config.yaml
n_layer: 9
d_mlp: 704
norm_place: "pre"
norm_eps: 1e-05
final_lr_fraction: 0.1
Each number is 500 + 40 x the weight over its row's rms, rounded and kept within 0 to 999. Layers, rows and columns count from 0. Numbers have three digits each. The size before them is the row's rms in percent of the matrix's.

# layer 6 MLP down (transposed), 704x256, rms 0.149, rows 488-506, columns 0-255
090:492581522464449522494482478482467500496517483527515503502473479442480442442564474471516461498531507506465461536483419531526501515507522483474517517501526564486549451529578481452509460502494492534501460545499456489537464501480433481549489484551521477473507516500475456467516483483470499440460458487514512523473516481457465583553428548372551546491478478523523453476493526461551485483449476604490438511504472517520483493432539489457503508512532383537437451440547468439489497543445465546554570478457495435486450451469500443520515519528481536487509514534510499454393508562546448454563545527506503510542453490453473485531544401479373493503505509525519544473532538510493528487512495506460546555447504486530322543433489405458456500486526485511535513538587494496501467476514469
095:531460526521466512555435481529471506517515508500583490538583430572429525495530481451505456467556451631469466490514540439481438442475430508473499471398562490435487542489537456523434482545492557457570524548503531443487538496485528527518538500480468469466519433418458462504493463523515528495439513515515560499559491411553517498473481499458573440488507520507487476560525485515504548469503517502415475541490445459548491497507482497487473510543509578486465469526530435486490521469518466544518461519475508495590540537413550538486529521454527519526483460538514436482501409497472499463427481572587498525490517474498537525536547534422571506466464519447443452494446519483575541474465493459459472483484508468520547468501526491491440484487508549467583527500505456504496435426571489
117:501570474474445467474479564445489415522579461527449466471523463540555652485427561532475484510486471446497536479521548506507518481420479416498485471517521498460507509498521484551490542452458531573548470522455526467493562529507582555539520491545482517468495533508512543523524498520441520562453503500468523524502533509489480482480449468541541447466469467504522472455499491565430487484448545522502508510499589461467441491511492490576486578520513492508559471529476498566542507556471451494525437455536531578507496551498442517549466540526531491491486535494431536457479518481449410523585499562433497542575526485530553590545472507499562493499441541447553461542475576499501482501504497415521495490519502436486552466523526549439484436440532495527416482424496508516526468463496486
100:476512577472522474523515514476534495538516522504548480440459521579504524515535487458486480502494469481482488464489477503458450476535519537525540522516534468501464536508483564473524453524498551492500485551466418504471445567533563513526474475415479537509545510503495429464571523538561483456480444466443460465485467478469521438565474473533465429518496485480583469585422473498538475527538426499551493541415533506496533568516484513495528523412480511459564471465510485537428559479438467518470400457490463552505550483466428539527452543484555491467462437516552478408505517521484439524525482497487477492462434487566545501527524453479570500469563453560489549536517525565468506486514437488487511489488474552529530609465495409537426582477472436520432563501508566496545450485535513
102:507445467508455569515502468484578483544592476485526393618542462482515515577513466576588503526484550561557551510536564601518473572426505458477509492526462525485591488500554483493570493437436462514512436441508485458466497491557445475564470535514519473496464476493486511566462462516499466475504484451493506525536562505506491515572458469529475605493473490543425572419491427452479468433570491494554465503522466481478518541484512526521462526510572582544472428519495470457511512516454496501419476467534496496525466458545536486533508501512464502555495416458501515469483493491461521475502500486454556514487439459521519519408545455468505430462451434503501499513501492519460541536487547518503521483513510454474480509472543498465543454495541563457441506538497437470497497504458511
112:585485479564584552475529510507557502509483468480452455517530392477475505481546484440524509505453455507465461511512440539537486500441430506470395465505488492572445472520470538544492526518431549550465485532505496597536469503480475442557468521507576495544488491503519504544547493468520448443509516476524440475478498544502507509589554546456498529505494454491473508531527468497531481543553489421582587469444506493505520500508540514505486483466508496496509542560534467510561569584517525546523455448489552537544510516512505535525558505521494484478534489549418460485424585474481530475518501461516510526537393539535490550522506424488466489550582480516536543533443486503490539510497460541517443509509478537553404444442484509514459540476492412473539578512565502593500469513422514
091:514532554471432510531530484465449520551546455448594493454490503546472504492468503514454516496523492537458475519462439536517496437461487484539514480467471442507449505564501473563427476463532534553479487462536548527510490482537513505563547513522524496547520470435466482476561568485456536529585551527518506498545444468550545512444445559493512479470563507583467468511460561519508471531515453512406481464504533523413526478515610488514434555539463529508432456540479584522470455462504493473506415452432498475432547525449495509518536561473480493546523563502497522517507566398485498489443535467487416540501458427473546485520437498547543459517423429502521475474521472525484481510539490495547530475468511475503563505484476454414489501525605495525540499519487441482491517553557580
099:559455518515522495429525470484434535475498523475480502532458540523456463505451522502474446510467462406494450463511516485526497475497518491561494532480490504538496448494447483451472526470462509459524490514444510549530540534473505480436476496544471460561513516513514454460490534560582502505452479525470530540557488514558474530482477533590493442527580487384518569593523515479400529464447491497525584427531490394517489485497529442558487506545466490523474503439511556518559525455552479573473497496512523412527433477515525489486490490547555498602520480394524548480523513531505484522457478556530527527518517466524480491525539432590565514498443439530507559504397455507491487483499543418499546569495473471458455559510490407544488497465488551461526482510519503445495532554514454
097:517465557511492500498499515425527494572479458525466474524466498588506466516503497483481597452387563488543464506474492528507566479481580511535526482460528562526470507563520552438473460503465561447464450487470458521501427594481598484534448544484453425488539559448477519473540471507522539544524550472469565491498537504491515482498426491398465452574452460561558552471496542577545433474495527499530520515516449514522488486453503506454490552530545416542508496492504519497474521483545490588439523446537547506496532506532472435520478560471492420563509446517487468541515466558509440495463406561529481553494455509515532486475468502562483539497505489512492488457431503511529514566525491546451499487553443561454530527520517493482471511466474471556525441445516538441523536428519512
104:492487534473410502501513476442516514474445449521613499490540535460512539463537524532510554513509485452494480464514453465499486510532526438523525486534559550441514477472465491523539491500520497450431527487562527509584432523555525466565526552496436527477497426466468397494515489568440498439586512497492539541452534561523495606434437580535527533581520462478477452516407475528529489492493482597466456494494502558452450453452507544508498534584486498503508521471515502503511557577485480554469485530605469471490540531501488455526511502524509497500516470480497509484471545418433516529536534519467502500495474472552534492464520553492585471506488607518509468479538468528580480477560538521462518503490407517522527512510460545486474498468448499528465507542523513389478468440440510
068:499491474503536522450546610479530519497465476535500530523482526506599449503501537563432464548495471468527546507526475529455473477490485520512494519540472484493465477556468588493461499461523442496537507515472453576541511468540471476494474461505464461576539521481501593539543516607515502488500438376558474565500556476538555589541533475566572550510516459479488467455467411524509489553543569507502493538523480528495548545439509415512493533546529528488423443548530531543563505532587421478506534460535472470520420498582500523487526428471491506475428488523441522550519523488472513468479487503539489489511544502494492454426533512441493525502465495540493427481474570480549502518539503529481514534512527520492452566496510566532496546424513446431452412520533450509467502495498483
103:477492517567463468526505553498500464525445505508499514474517460439638453514482514404469515458515456514495514489526501553502475475517429520525533512536537436502498490484456518520522561499542463503498535507482503534431500499480423504458465415417409437482518419504480494477434459453501510568604511518500556480560461487538445537495501507476467498531521617575393506517466441493458488500508488449445566512531440466422485554492523545493452575545529551509470500483509494523498499424505476482511453479507526540524509501487516544466433454539534490473540493430556512499588486471497470498387499479494438422489505463476464550491496604465510508482486466524557547555432434567505527512512485521549488534488569475534431528490529538530491479523546555532515487550515516505471502515466465
111:552548444508417494537504461494496500505545442465466519503550466537505525520475495497487548563481454488476497567538422515479508493546448541535504511488513511511442480632566427481452593450520488441547486485515433506446468525464435510512497501547493496546480551518490530520506513524566443506464537452483432477498512518475422500487473414443511571539552495462519470471499545406561524543489516522546526518446480431522495544518467470529499511549474509490502488514410545511483563559523450547397494461452506545511492536467446564490492462495507500531441546504543525559483467500527523507497530499579523456511425456449584476424441497469430495510457471538516463568528516514529506554496525527463481525591543431545442467530524505517554447520484470523441514519446554509407513502498561
118:555520580554524523537470507508490498471502501443520532493516624460498501491563488576465526488562438491447460550509532553453515524432581501437531423525535457366496589510528457479476500565496468475505527496493516512480521541448547522517545508550522506492561493520479541446449461526483563539434526495507490490502477534570439490532507474445451519544454509461524435540524471514470524509540434494472502526591434549466509510502513504506501487497514565537476519529574467495491538560510492492535568528436492517551531434458493466551504494469491541443566555415469507491532502496531463425522525479536462537565537472441569495537478432511497485526469519486494463479581562519458497507431449502506485464502531521574492503555474482569463463499530499553569479514505532406480513587430517
103:477460504463561431463423475455517502400410564473454476522429519509467429527481454517566491477417496543444418506443530485532478552489466514481481480547506523487469460496502537468522477477543496511496438489389509451536476471464537463516507508558500476479480458459518455468424574487555506504497483477485532518497497526488530483472570516506532512496511578560476472504546457526591499546530475508469484593529528499463488503476489519544550519545440465553471506527503591516526456565496509585470567543473473447497457506452458521424456522474471499553549436472435454474492580508478450491569479559519532534533515536560556463483539495547466528515496498514518558449482460553505444523560440517491467514461513528476493428485536507427497480446458442477479455440510457487487517552612456
108:508514514452440487503502499517545554465489506591468500536488489454556458539468526560540479454474532602536432495501546460517509518528492424553556522442516486453530536463475475466498498454505472484496585489508510470511506483613431443420538506463518481527531438502428539473463435535545482526484432429459501475513484418481507512465522461461599502496539489540464514511576426474423525500461541581449533529428511540521476559485438445543560527553484536487485510523491493485466514506477497492525531529470504526442461521483466488540431430439477533445528513460585477541430508550512467565436495514487506563457448472446531488510467435513479467441501474455493549453455484530572510516475536561437481496487486445451411520502488478513517476512546569507493444514544544527504516422552521
102:501526445439488528512485489501517530459501537574533494643506519410459495503513502500501509476463428456483477506495542463479532515520482450533439485506533484533493550520506483406503519542510477444518448491520562451487454480428465444468532464488512507564469502507573466588474509522586479475527460493406495486470552510510497577448428505521480494478466444469457432480520543551449545516505510521511535468488468485498441468547496521515535604504519487495538524532502480426474473508515503508420483532461511467576436551484467512492426537515591462504442451478513488473486475507499521436484548467539476475526509452567434462595515478458426515545401428500482496536505484531509491578487513518435513465532490584475482537545446609443529504478454501495491538486527469499584525563473514
081:531540513485498489495475463587515446468466488494501550503489491474511539517533524492483502517490527512431450524470582491467517477553463569545444476434480472521492512564447512481527493564520485549495502551510487478530498438427516495510515590481486483509490520507448479434499399450446470487460508571417445474471529425540443573443492470544494512514554515515541490471566489534432513439494409522487501497490529498552523510551483472508459492556429519524537516497501471471442534529485476448568427524513411471463516567464501451537521550418538465487486507589581506589464510581427434496550504509515491446564487555532438558602519499512442472427475506480533496462501467455482481521483483489513538513535518498563470519430490476524570462518526542546459576499463478459538477514527421
104:595554520527477540515431523479533391509529588459507464448504534491498482479486506506549588486503544474483527502441512542518480513497540540526502528533456522496483513416494461446608466507547516513469535492522443558454474469427531486455515562452478508511491547411511528509493505385510555526524546495491497522558468504503538526484539512498547524517522529583465449517449536487566527472487462523437505492485525568455474505428455432426461544513453509528469439517508475488559565471466523496554518448424453443482480547522416467545526531515454554473468542515505499468437509523529539565533493497502512440490512509588481552519528448403437574487479570439501512527488573463516501445460520448521481516505550479447441432457496517480520457536498422549530488449521482502540462508507521
# layer 6 MLP gate, 704x256, rms 0.15, rows 489-506, columns 0-255
092:546493440486516536539469535544573424508482570514483459487524478490554522558552575566438595491502478498532541557467486512511457515472559539501455491458532418566477552426458512505522523527516467565490518528507460554499510522530497481513532518479516553519497494610500517482486529573540510547511554525534495490480503538520531548510478547518431463472447523492499459480533458513513501530593508586467466457522510505505454570498530468565510468494443495474500516468521497552460515478475517531529426463492455529459432436484503494549479512514493465492494533508541555529486547464428405462481466485557503527494530532515458437427436481532477494573492493403493560521455431522432451494472513541545592456458435583506544450493450503526509445474560476473421540462458573517513521541496420
106:495464606490506521492568553544507488487451545477552519566474533406471428459482458512507520461454469516452420390477550496469527495433480515510502445485568528430530517533443411518504470527513471577504618585513548512491483430550455497490480461509578436497472465490507534465502475509510554479573538487517493461489510444524491515519510503487509517510485538457553504453482529478468485468468520443540434469534536516485566525456479532482514478524460512603449509467442540499470494512483518559494506583498468503513488583510513512501564506439517558466515475489565462486521548488530593515440555471537552486550441538485544466455544480581450541492458508550499475464549453477489492552460550517490533486464442480491458439530487482478502407487500477474393480493536468505478518538572493
102:435475531502466493460516466565506532520466528546510508481511476460499502470556618536510423474511508497506492511543540550391507432446430527516512461525570489435564462578501447553471506550492426521544441505512503483497538477481534568547505516523533454595482450498498516494498483532478538469564559465486499511559457558485544544486468469499488476554504551494487471493424468598484471516535460616563548508533516518553472454463463561503473453479480466513447481510513393480486423504570468543552517513505544504541439494552526521461601505530467520526537537450522452483520513484495515517462466442548473436487525514457518524525540500450495522406514533523475471510524461541447540468478598569506488532485485491524502459506478547474521505441461463426489439473498463435502492466480426
104:519566566580541499570492444486524473499515484610507491477553507434477488437443487529483444495556517509571486613435435538517461542538501509505491499562482554445545538462498485460529482466440540481459430517452488609472493454454492497483529557503514478441490508499477570403577456484496463534514546583495477437470531472473465479515493463458554501482538512513521474462541516495507420494451473512513475456520444448522422514520479445415485516458533515465464515517473553555533517516567477550450490555420494458464543463465463488497511594425547505474477533503481502559500516491488518462483536468502459479516483441460567547447501509462471484498518566528449487470540526463502481480469583558476494449504485538511459495484506471555513353496426514498526493477529512526469472535507513
112:566514497463514560432555572514481520457436458532456452491582474527448554481539501507512445553483472517474445534521527541539507502485462517499474513529452508512473505446517520515528572489379492513417512604503521523439468465469490468576501522508493503558462491451476512546605538455501552499483525529465447542444531520486471471592512537534513461470465517552455519492509504494536467498529480536538510516490549498513525460522531467477554487456512507464461462522520440499520485577554498421522542544476503466567540434468502551508562486584561485462466561451539525539448522470447515483546483520501502495528469462543565561527545459500460573493601420485458584478459561441502572456476456523524484495546463525508416490460528557543510538541490552508532542543597536478522506520501479
099:579535485437435462533539417528467455583504481457527536477487481538482506465469415507538538501513454528497560572472441534541441512477505593487493510495561493538503476537499469532442595484457509453452436553467517484497537478428478556502429600502503501460502506532519472491482489529536475509571554491467502515499522450494469479491494553524486487463479493532450467501456474556530497415492467494527617458513518377545442470533540504529505494466572456552507509458476474541455463482552486585519482544468483496533470443490573507587497539508496522557472464502551491517437548532494511442475521493518485457483487553470447575447480479380472491535474523552487476478466494463493523523437487534466464508394448515461510537529490467468409476582462472505510466527496468483485468493517529
104:467553470497489546500473473551544516484519484479434509583480511562532563523512443546508509538528532518519535507529507526478447530519527473489506479488514502484480474510560539507585478480489511432457503513639494475460556473500414518516547494579557485440528487572460592485514565499410421490461529475528487494429459497517492498471586505487530481499522490567550482424518433492513497518494481449441455462537463535463502490480439514511519526517511483521549541481492568508475561568524536434539463542467491532516602487491504438508501432489450481522498588593506530568463553592525486489472568509502551512411526507512439492540562480458522442497504499538440499545546519467494543534573436543459507503430545463521493457478539493561453505487463408538519464467486467471555500500497483
092:490528458492478497528493488455443539440521462404485489456513539538429495471471480493486494538475460496588582498454513500528435549397552486473482498557519572544624500567511518501406522507549577496513463511561461504479536521481466554545465516495469562471499503495480565517541473549484422481465561483469467502563543527406507541567446560478445457491531495547429504524519540533585492539451550502484470412455507451533444545474540504503517582523454490523522457536544467515530564492489560505469528481508510498525511505598519461446493508532478460474500524462558506505501437520543487462501457485528456453528457534549496515462504522513551590595583482525475560448520481488498536504516516552501479534555464508523519486523493537527516471462477526516560444496467536432520573542539489
103:546532451469511472475542530576560523476560581530479500474523529538448562527509526398499400406525443562525535433514519479496528502439531547472536491530468497532579511475525490548507481490548527527525499557486463517509466465471504506493526483483492494560487461468526428545546543444504446460459546516504521497587537470530489438582543465463510507419557581526495431604505497491452487474488438466458517498557476443556582459503418511454522437444487540504596498505490502545446496495475533535414519514466579562534510551471464526442477464451505501509487492485472475505488534499560487524512512524536522520494482481445561420528521519500408487445472492488535568550448561523470448525501497475520524513549544531470501477478445513451508484501604500443448465474476471477486491506461464
079:450503474476455535462461502528476550546552532479502527518546468476467494512531453530437469511525493548521557464504486501468451480506509508507567525463437515506564500482568565528546495437514525414469463482518571517516446455552524514508485568453550575474507555448545500511400552491486531587483423494461549473522464469474454548453462517568512471513462542531465501451456488466490486556514481445522553500476492574514483570461494528488577524470434517492549503532518546504572435471463530531482557511502441426541620518621475504492487470509471455478520489477515466438517541556580511494520563491483544552560498573543493575534545569533386467492469536496497485516543499555488512507518537494535526528531518465480517472445593566454499546501534536446519510475544514502531515507535535
101:558463443538520516552525488473480463519537544523544528490545560510577500529541538454490431586511485540514507537485466492449547471525410539529479488460508483504492500487534521500440558525514512557465497502543524528488482547504573507576518464486489477491523501505544535519467427474487567490460605527496474565526500508555465471501536469499465550533447493509554442521577468514436510515556435523496503550425468485539478395508512569564524487520395526496482557441457549480439564527481452541446542469546499480425479492504470523497454551506509532485546558509529537506485497508415455579560528530497429545524474473448532480468509466477516609483439492491522458483476490525500533468433478439510483488464544530423471408504498464526469569470398557501479509492556513488517514584538506
108:569480567516512450440574512511492499533570527539501460521538456516487440570529471480481489438443534471547487489439456482458497496515520515514540530560477571528502539404497512448549502556500529539478467486484440521543502468461514533427466552559461533509382499429580534482485459498473508495549586480526482460498511482538476483427530424567513458569527479565448505503490522551540501466529502513453459442443472534468477467508451517541490583562487544468526493523485452492488530541502506433506460520530505520539486528553486518479505487499395488523526535468455463537463441521515483505555468500503519458544451487457465467499465474472417550457477449520429500448475407528553443498511453475560528557406420508494494476458558460545528507455490455539538475583454535499481451558477496
115:499527526513497536528431548483543493488543460491510545530547597518467544490481502514478541514516422494471397572532556548479476459447568546449537445592511511394472544503429481511494472506461461562557490460506560516510534534459564532486514519454477509520504463465513517531469483502484494526531510543494522478584452497565468495527511420503520501516456480486498502494506481532536474497493465528455497534602468558536439545489507550507510488509545491540462481483549459475503465508541516519469516488512460526525498480438465527589505503469465475479555537379522545498572521544522446491593545518549486532575498487511560450498514463483467473429490516367502503512585561534440472506445439505519496440447585517483510488507495550550453537515513427497571468511485525413490467565476530
103:501533524548402568528509442505469472550471531420623470491590530526482512524502505526526525531503560502470510566453444486516491476552469515545523486527562514502516561459479525518536414502503521497505498530462507504468445534507490528482519487492523498453535537557457525566526475537500527434487565497465486565531551553456466389484563526515440552489464503469557455518499536527499497486504518493489548503533503458519485514524462557531569517512523457524441435450551510509576494440501434470523494530551488423517472414530466449541430495452530498533487490564514341495431531474542572411524484539544527500483443516474506466464512498459493455455486472464459457521511482539510491561495419453484457502423490504499483533489491530415526499506397466494490501514551471447533490559466489
120:531524472514512432477503462542453436590485512469495484543543487484447516529492458499548508505551510516521484486527483488449475462552548586474465546460526485460517470498530595606511611433469453503484503501517486533483459444496547428524448521457515507522530502523447499516506537560489469554511524486512497507434463568456532469419514510436493496545502494507520494502448451508498504503497544518484585521458515440532506571460490563484505490417459519488447436512503507525450590499574402477479529445544568554564456447519524451478505495473560447545417510514606551475453516427453457515499486431485491506481418491479523479475534519504513410547529493482467557543500437460480480525508462440497506471495522488491478500560521481453489452517516462556441470473535468567487536410444552
106:515548463460431514528409473521439426531526521563439466508511479503527499507512479475487475531490572511500462528498529569478515544425527533534499503550493507535584529440545493462477501471505481556569511489499524561563453485534543514558571544490450501456508467557517513404444562548557530489540437466508454444510458484536453583466554561497502477471528540533527620492500466516543478515450471570463459481530518464523547506486415460472427536488461449573492480433443493599423477525539543464517533477528463517452523515525511388583477508484485473533508483474492498512482571511501470539459458550529505602538531512518478498477546561537477486448529511498479507473529477507491575435448451479449504518471526495495479427517533479541462484555501573478478500564528502473455497453481526
083:543463492423523447442534482475527549498504527550507513530447442457502514485543458436542479450496482455478557518454536530505502490588527520515498488425556488455454528476507398486543539526454538496524566490500515517519488510489483515551527529570526502483520538523484467497491502485486519458490511491444493566539546506501587463473470480473487439499588532437454473502465534546466608452474481586496550576541452486455463451532503468558506533479490523546412530498516594513511502466519563492460476504512470517473514489531484511544596486492503532464597575521564557462538474510425498477523446503471533443454442484525462507549519534448474490476549494500432468599522496517441623506529574484444496487598527443530500498508516515491496452481453497459551463519559541451507528502425460
100:519534558496525499437548506515468511552554463551532466468495415425548508513474472524505522468456486552533513428509531444509410438542553452461440513473514521460482470520533464561503453531547544512522430548527538531517495442503504526566529487466483564491492487484489494458413493521569453495516449501516490588517475560558545489511503566502565465517507499557503551516424529530530466459532494484423469512478566474540484517520468541502542517500482492461515551498473508453472454459510469483467529542499570514491467527480508457486523488560556464400466459487559441486479511485499476468490516616457504517510530514422494447512542485462469529447520491494387513506512521518574484554556482432469504573569599510525515498555429584436546460475493482522462484534501439554497474429591509
# layer 6 MLP up, 704x256, rms 0.155, rows 489-506, columns 0-255
096:578486491460556499502473522460489504505513546524519501507440470562541494525554478570453522473398458460547530494484501526462514442558499578541447548466477515455514521539556488489563489464538537560531525525501510593491458485437550487507486457492521515543512478550525529560475429565499515482469491469536434467535437541518494593568481496490482544536520519483512489479487490553535515497474424513532466489492507522517556499463440507508475560552497539472469563551503496477587497513462540469565495511534511425494522515576454519489459485460491480506580570525503554434506587478423534523493453445487525498524519479562507524490493471513483416554484505572482544549537490504497491488491405498588558497487410552444533532413521557456590495486533483582457519564558556555496447482495524
115:455584528517486447513539485439518525491483438412482536495495435525453530463473541544451495551464501456491581569478486503489476492441566487475503518555492537474469477533498535569451508471532495575463532444513439483496502438509419473560528480607509513494463488489613520429492502503579513495467507488457506470515507540494510581472465506517525534498511442489548488544506456516469466553556545475514524544474466431469534497542478405511489536402484459588493489517443556470500508534538460451507479451510505558523524501531489543436475523466498471491481509591503511486499526502436477548456474502463527464529533449478425557446456437532587475540571476445570499501492521545513551476431467560576516411443559484518494499472545494483532507492497526572531415481519525509506487488438474
096:514503562521520521531470546518526470451479453483545570530481532500499559496526547549506548429537512427528495542494462464607468490393511535470501516559535568476453522513542514533523507428434519498537498521450571452527499430500501473543482534522494497420450576492581564488476415510510425556499555518528423535529501406439520503491518567453541511509471491525547383479523539428511487476431519497458419453545531471485484499537438509469510524455500507485532504573446513488550508570446517563500470490507514431432493453466495454546522601512468455522487509543513547502553511485471471566463450506467525517518496538520447486494492492530521529476510483516536483534571526457501467501515476485497470463435489508492441603435543500499456509457547552464474490509462521417464497559504505
100:501524508510471552484527496451548516542544445487527501527488534467473530528536500591499446585514523472442477505536496532464454497452542519426467432489483486473501482529540559461498464515479494453417533496531453500516469546485516493563581570571517509544537555545529526545445499545474513421529518506458470460543511523511579619490485460544435532485498468450503523476520504557486501489469488418415494571578481428439522507433494541431507512528526517477467437528463503523535430459484532457463490527503484459486513583483618496525439428430520519533495558504543475450503509483473554530623604476442491547487495567525524517506488505536473536439506532542530476490499529483497589521471508557534506495520499512517496532592551486535571535481466497532463515529500507463516482454468534
102:401512487545497410507454466491452569499485504449447539478498505516477404548496491501534574529577482509504502433533546467507446463479583480443539522518528491500532496498508436474458532475626550513479529506408435517482499454535533543441488482445509558422531514489495475410522441476486433487564467465552527480489542487460498546439462457467522496511454468525539432474500488450523521549526476498526517535514449547457471481494510504499531458531501455486536382461508610535459468403429421536446453494436489545543480488511496486545443494491504492504508505428524471512554465417513514495494501516481476503496455561485462457459493549486548471493474499442502475547536477492437535491541496483495480520482513454538530484563546423481483426537481550500474453526389493496474539494480493
096:424463548474481448513494482499504532555500412504555521481566502511526488492536461531432492501518505518527552490488486515510484578430486464538488488456543493466479532488477424549518502503489499434441497514495502497418457412404460506516503515475520514450534614484449464478508499503517441454545588517497448449442451557487518441531484466508483427532523440468438531457505430439521514511518490484496545545537483431564473514536529480477508489502485462558498505496460521500507490519483492491571534465585461500500465518529472555481467473463541483549502518508532472451449533483537536473506512510538467529600466566522459548581625522463445480515550489514494503439546509533466549576464431432459478505514374406525492485439490460486472440539584477490466465456460473466504473504484537
102:538416547542493444506480466421498525483471473507501482503507480483483473497520445478486539442541480502443457438532481527484475453441515510568464543512417467505527476549490530452532445480490537513424510548479498574530549520525486470508483505498496479537499514427496534428475447454590497465505569530483525496489465470435519492460503518539480481540485521447427489547410561526455505457477464552515470449511393446488473528501548438451523586475514528517474476475568478479479477486523483515462508458525451516426450543482503545439528457525590432521503460436528496558536533431520449490484507396457486496543525525480497530483537497532469554484534494530571523431461472472557468478457518437524499504583495478520445558539432541402452488453449528519619511531492512462564533473488550
093:451589528457550488521512510576521442464500541487513490500518452506476556417606511569471464538513491492454428537595583487496517464509518485476578536517536511514466411485487518535466492536417440499525566503523545514499498562552538496527563479494524471490485438523522458455373542507577487457548514510463490500512519480522507532532494495515521488494586510510474461542492428501527566529493491487508494449544557499534526508539534481543511445442458475495479532458453502501434507568495524523496447524492518551479574542529491512496562524471512559531508567507520556510513490530498485509434494461497484443568526498588454495566461566491501439439511489381559469477482490518489506492427524518464584486465536559475427532447521428508453559499520516512469545498530516431481500467450424
098:470556449551429548504478523457477535456386542566507429502492515540565522499518513475495489478490511533533500537462475415475511560467455504541500479470555503473483510493466595518552403491543391470481529473526459483542480508421507526510513564542545469543498548494589426488409533426494553556494500481498575461499408385525490514514485504491524557421493450467511564504421478527508476515456524441541539478517552511452475485491499520524482462487501511461544537524531564488461485496504516495469483460480514545528537476447516526582523438508526442483503534521493536534501512512513543526502430501460499476495565484488531506516521485544429522478527491470520465477558572525504464453519534568577600483494544508500610490496539472509456515490497489484492474607437462492531457441490515
094:464413543387586519526478549526443560550445521508510573500487567483477506523541461524422481502482527498440529499457403500408452438501475526570421469493501552481507560533499496534452448525505522426560505467473543473500504491524540440582540463466458518492494530536418470463539505480485518513436460473492521439496453489511418464529467551566540559495518533538526472530495538533468483499565483436554503480506463494503474538398560466456506529508508466526507514563525423517618475538473484516508482491460500529520509522479438451537430496497491473523487416537438527486494466423495525529505499486433563443583488520521490520478475480497497457476435476447523568482455533506503544489489527512479536525461455479509513508476472540489511520572535408495497440510599512494465503474478527
101:473491469496412485487495524439485490433541510480456561486503506523462499500506506403486424484478531515514436454581473486487472540502442455529522538460437507400511482549394478545550561529534523464438496466500447527535621554492472492478545519462448471570473609471512541478590476559543425537547531483521455513488501504496415495480467558446551497455444504568503490512498383489537458476536561516544527522524502473498478563466525506480519484545467449563540484498506488465530431550507444515492491439441473504465466460485498521536572488485494487543510532499506569552487438449475523486565505472558448501464563509492469431493507487465515503520545560522520464568536491528554554502489532471516519523476523521497554550565488456497486513519448509536560469550568454472560476528466480
107:498455422508538477481464545530472447430498442465459558455489527406505509484452475488485500511574488513459530494570501489507515491443564479506543525501487428521555545547516438496509507523474505509453533536466530492412535586504497443516522421520570487554531517414466531530525482495491514526506533497465528528437479411483516522467485481386533435544604499456493453469554471473501543485506445540556506555500569447498459547517457475534510525483496552522510485498504605501483442462471487509508580505568513497458535562440533454529484431515474495441544556584458529483459642558489501433420433543480545508502488522561437492445468535492507479551521519506457510530489491498479505509473561493525532467557496499435486552500469481482470471575538525533469466553478484487511481501496483
108:471510493468489545431487452494456512444498532515520447477519420491521555532530523473511480509479568495515504491493502437528502455512468484537554530465501447551499443489496557547576478463516488508445470429480475528555423478545390453561495485476566444553492501497547485475560502520541443516574432473482528513437518485448486523497540518531560430469506455535466534448471493512499464460496585502491518442464550464504537479513542516517498543523499489431580472455490496484546555406501567475437470490529529458499390515543525497465487536537472454482457524606551487516460502502492575570466469532457511530455484518517430519540458559515516552507481510489466519503416410490512413516600515478535503513478467492474494513496492520429481468479529446449391487447528459570516518446559509
103:485490544555545435542523441552447460425430496471426517478440523483547517505525524459442577443511454524453430501525527554530433520490534528484538429551514460506469427529482458438506505487507476516527500539498535536544527518466503479514509478461470542478443461506507507456417465549555525590404466494468488518500534496559513533487494522504547517491485514504498549471529533476541465480514513567421441482481448512443477510453473475485431575530480513538502390493504564502473494533520463433489502493491424482547461470465466532450588526489565437484470528467506557486476530543442479514503507501442522437587567512554508471522426440543557459514447519470532447481542507489460556465531481483531524541539402547489500450559536523503471517524558452523538449450436557524490545482548453
114:530426427521490399457469542552547598483531503560482468501408437508543553533458513474479462492524506517525541507512478476505518470516426541534443553523451443492457546532505474504527544561479467503536547501510531541523516481442497492462490449540502568519573506558523513506555501490507444533577576489520464471570452492575464571428442499487570478533517525517567535451555525568517490470578508505438476569522488520548490390463536484504471464456417418488485479545519511496502488480502486537505492460564386536512523493505496519493546541546477555549509422548488537478439562500517526455481442501498499489560510525510498451471476492539459520467506535526513526563463482578449458423515546481519506539472506478461472520490494497425442419509551536545462509497546440521528508513485470
104:484545477497565526512489506542535521561495554457439497460472560482580553472557473485466498501507558428513440569551450528542492538503494621523569618509484526510527494539476532474478479477536556519551495486502457449544529548537517512478513455539472563535499479555504538539537520475518525482463504524534482495507550514534593428507575480432541500441516475609595496494493514510553512483459424539511529469521525481585470485507583506522499513544446513430556458511507419500520457552496463506529565506501437475514536494429476481471502474474530457432480508450524498522521497441521471538515458492532409528471431549492500472597508480507513528473509498464515479463460532501506493530560452470501398550523529594558493445535455529483526522495529473580557468516527477523469529458533526
095:486453407532433540464443503524545473546560492441513563510518479529473488438488543542519466525440490533476466469518479460416516421532459519519560498489487511526573569503471481531495484551523527515560483465567538497492495494509458455481531471481466516490441490488528458481452482488497451551454449463532487512487477473528468525481551487536579529561520576544507536461544522536471512503539509457537443513495486473470482552493435421505481461486514467439488576478446452454503481530448421452503550534506504497511476504412505505451458520453461432508517450561527571504521548551465491473501545505548417452468468543448507480535535552408387399490529523450464532463511432474530443578472558548465488455454509528468498480544520594513566507465536554436449540494541545540516530469481479
104:531432535451540522432527511567495600538530482477547449490519498486550506447522506483437510475589524476574510504474505395491464441475461443486474498443501524506489450497540478530527435592497497464494436486494497472544503512522484464538539476469457538504477498516477470494479548603513428534468497473462485514500486536499483537463488488463518540453488521569457416542508544500490481392466557539478558463456476515511508488519498527512609533522480501466481468532495525452507511451442486498479584508466482500391524568472486492440551530520499475515447440460511509442508536454598471488452460484493461511521500502477542436487571513553424463442527434510501440474530522525462469553505508493530432541518503502559589516487540517511473519503542493499485473487562467484458560498601370